Each number is 200 + 40 x the weight over its row's rms, rounded and kept within 0 to 999. Layers, rows and columns count from 0. The size before them is the row's rms in percent of the matrix's.

# down: layer 11 MLP down (transposed), 1024x256, rms 0.0433, rows 507-517, columns 192-255
# up: layer 11 MLP up, 1024x256, rms 0.0688, rows 508-517, columns 192-255
down507,100,187,221,152,252,203,168,195,239,244,198,227,216,209,210,252,227,164,213,193,197,178,182,236,216,246,225,184,177,224,233,215,255,151,138,192,226,260,230,221,140,189,176,165,222,189,281,169,208,215,233,180,83,133,211,235,194,247,216,208,230,154,136,207,193
up508,102,231,141,178,247,289,222,314,210,243,160,243,138,207,262,173,202,270,261,240,228,199,207,141,180,136,255,207,321,288,211,211,246,164,211,161,125,147,155,192,132,171,220,222,191,205,144,234,188,137,241,200,260,204,226,284,184,145,238,218,169,180,270,270,240
down508,105,235,266,178,157,169,261,176,224,139,162,178,243,161,198,170,228,164,164,134,185,154,246,178,158,193,178,155,162,212,140,175,187,193,130,227,265,176,187,182,222,166,175,147,253,209,199,138,154,286,139,176,183,237,285,198,215,242,228,194,225,214,240,130,224
up509,095,213,252,183,245,230,189,192,166,223,245,188,173,227,177,243,104,165,176,170,180,158,244,210,203,155,201,171,145,217,161,134,169,237,137,78,193,222,259,217,221,274,161,166,108,200,253,199,223,175,222,167,200,252,202,188,185,196,182,164,213,183,214,227,223
down509,100,174,271,192,216,226,183,199,175,180,197,206,233,187,116,240,221,152,203,143,179,146,179,159,164,186,225,161,230,219,225,206,279,144,267,201,279,222,231,227,157,169,190,195,277,236,262,168,185,225,180,186,166,201,254,239,215,210,169,193,175,181,169,262,223
up510,097,99,290,156,143,209,265,223,202,172,126,228,188,143,149,126,202,182,232,236,208,231,192,213,202,231,131,199,261,154,258,184,196,208,266,263,106,197,163,198,194,237,234,169,265,193,223,181,183,238,221,165,187,179,249,266,175,197,193,218,240,230,219,182,194
down510,101,190,199,143,215,210,235,152,138,184,211,138,232,237,242,176,168,270,191,263,195,232,210,178,150,173,272,162,214,193,172,121,240,222,273,220,202,217,243,175,217,188,225,167,242,252,227,221,252,217,187,108,203,190,206,203,159,257,154,204,187,241,179,180,264
up511,096,179,299,110,200,158,184,147,275,205,245,156,220,305,185,215,168,256,270,245,220,200,183,203,193,208,230,199,132,113,180,167,219,184,143,175,190,168,280,211,236,221,103,240,210,133,178,197,179,117,216,234,251,241,242,227,198,169,211,211,125,192,162,175,194
down511,098,178,203,271,212,205,191,223,198,62,150,107,260,193,250,121,143,242,210,166,234,137,133,234,153,168,222,162,177,145,222,267,186,110,129,197,254,192,147,179,142,216,225,259,174,212,196,210,204,183,164,155,250,235,236,188,187,156,208,247,205,257,216,189,207
up512,098,138,197,99,238,200,207,198,236,237,150,143,202,224,225,203,192,152,176,242,186,181,275,211,267,209,142,233,199,232,201,167,202,207,198,203,141,191,222,149,145,174,218,209,155,157,290,197,190,265,203,114,181,190,207,189,138,161,253,180,219,148,231,216,183
down512,097,120,230,196,217,201,241,183,173,235,206,174,237,136,177,182,169,165,160,224,251,170,251,247,194,198,203,200,120,182,157,160,169,328,140,212,213,171,203,219,254,185,183,239,188,131,208,224,179,186,164,228,218,219,203,235,234,143,159,234,208,215,217,196,231
up513,104,144,211,179,202,209,169,201,231,225,157,201,169,196,138,195,128,193,199,241,122,243,171,165,194,167,245,288,231,177,188,183,275,215,225,201,233,242,181,290,186,234,220,214,182,175,141,211,251,199,250,268,232,136,200,200,169,193,180,183,235,233,202,190,213
down513,102,112,170,203,262,135,176,214,170,213,180,191,161,220,189,113,181,225,211,232,320,275,190,201,166,204,193,190,224,189,257,258,143,254,182,208,115,177,230,219,168,179,211,239,160,198,260,266,217,128,192,167,201,189,194,217,170,290,193,182,303,171,160,246,211
up514,103,179,268,191,192,144,171,199,221,204,209,208,150,217,160,260,197,131,216,187,164,209,218,197,156,255,129,140,249,229,178,283,184,250,223,145,206,186,190,213,132,230,208,233,297,156,200,198,244,150,251,197,284,230,133,236,149,207,237,190,234,145,175,169,143
down514,103,267,216,244,224,220,188,203,226,205,213,174,192,230,157,164,203,243,225,256,201,252,226,136,200,242,192,208,216,219,246,163,185,194,226,232,188,214,211,228,187,193,232,191,238,228,193,199,233,236,200,140,158,200,221,196,179,247,176,164,200,191,158,182,186
up515,103,224,171,179,178,245,191,188,147,204,162,195,191,277,182,280,243,162,199,249,209,204,247,151,197,266,166,184,196,264,172,224,233,225,154,196,195,200,179,156,192,190,199,186,261,249,155,197,173,174,267,187,233,184,206,153,227,261,145,217,272,199,160,150,273
down515,101,299,205,214,142,162,223,183,212,194,186,226,191,229,218,209,262,178,94,210,199,168,169,181,175,183,167,156,256,164,238,246,211,116,265,240,196,220,202,323,260,242,195,261,233,204,172,253,230,208,161,196,243,213,169,256,193,177,203,135,185,250,206,207,152
up516,097,124,141,294,244,154,207,237,177,230,214,138,233,237,167,215,165,232,158,269,250,240,199,219,252,274,229,217,198,271,276,257,155,192,231,114,250,190,209,171,196,150,246,72,221,169,275,185,147,175,236,195,221,245,184,231,168,198,120,166,247,242,223,190,213
down516,096,181,226,220,189,240,190,222,232,171,201,184,252,196,215,220,173,245,186,190,135,158,234,204,178,250,254,260,223,262,145,160,220,192,192,179,191,218,127,237,245,159,207,259,231,183,292,126,201,258,142,192,250,156,202,210,206,180,210,173,184,177,203,225,213
up517,097,247,264,182,250,177,193,299,202,277,153,171,239,267,244,224,162,174,161,182,238,188,192,217,212,232,216,171,308,218,157,244,241,120,242,132,185,202,153,236,197,196,219,172,236,170,248,220,208,148,221,193,149,246,170,173,185,199,209,181,228,137,266,155,278
down517,096,240,125,272,227,160,170,237,200,180,131,232,130,161,131,214,195,200,194,199,185,270,188,135,156,210,244,235,235,162,261,156,181,161,216,249,196,182,289,180,140,159,197,291,146,202,160,194,224,131,234,174,194,184,245,167,159,262,221,204,243,214,143,218,233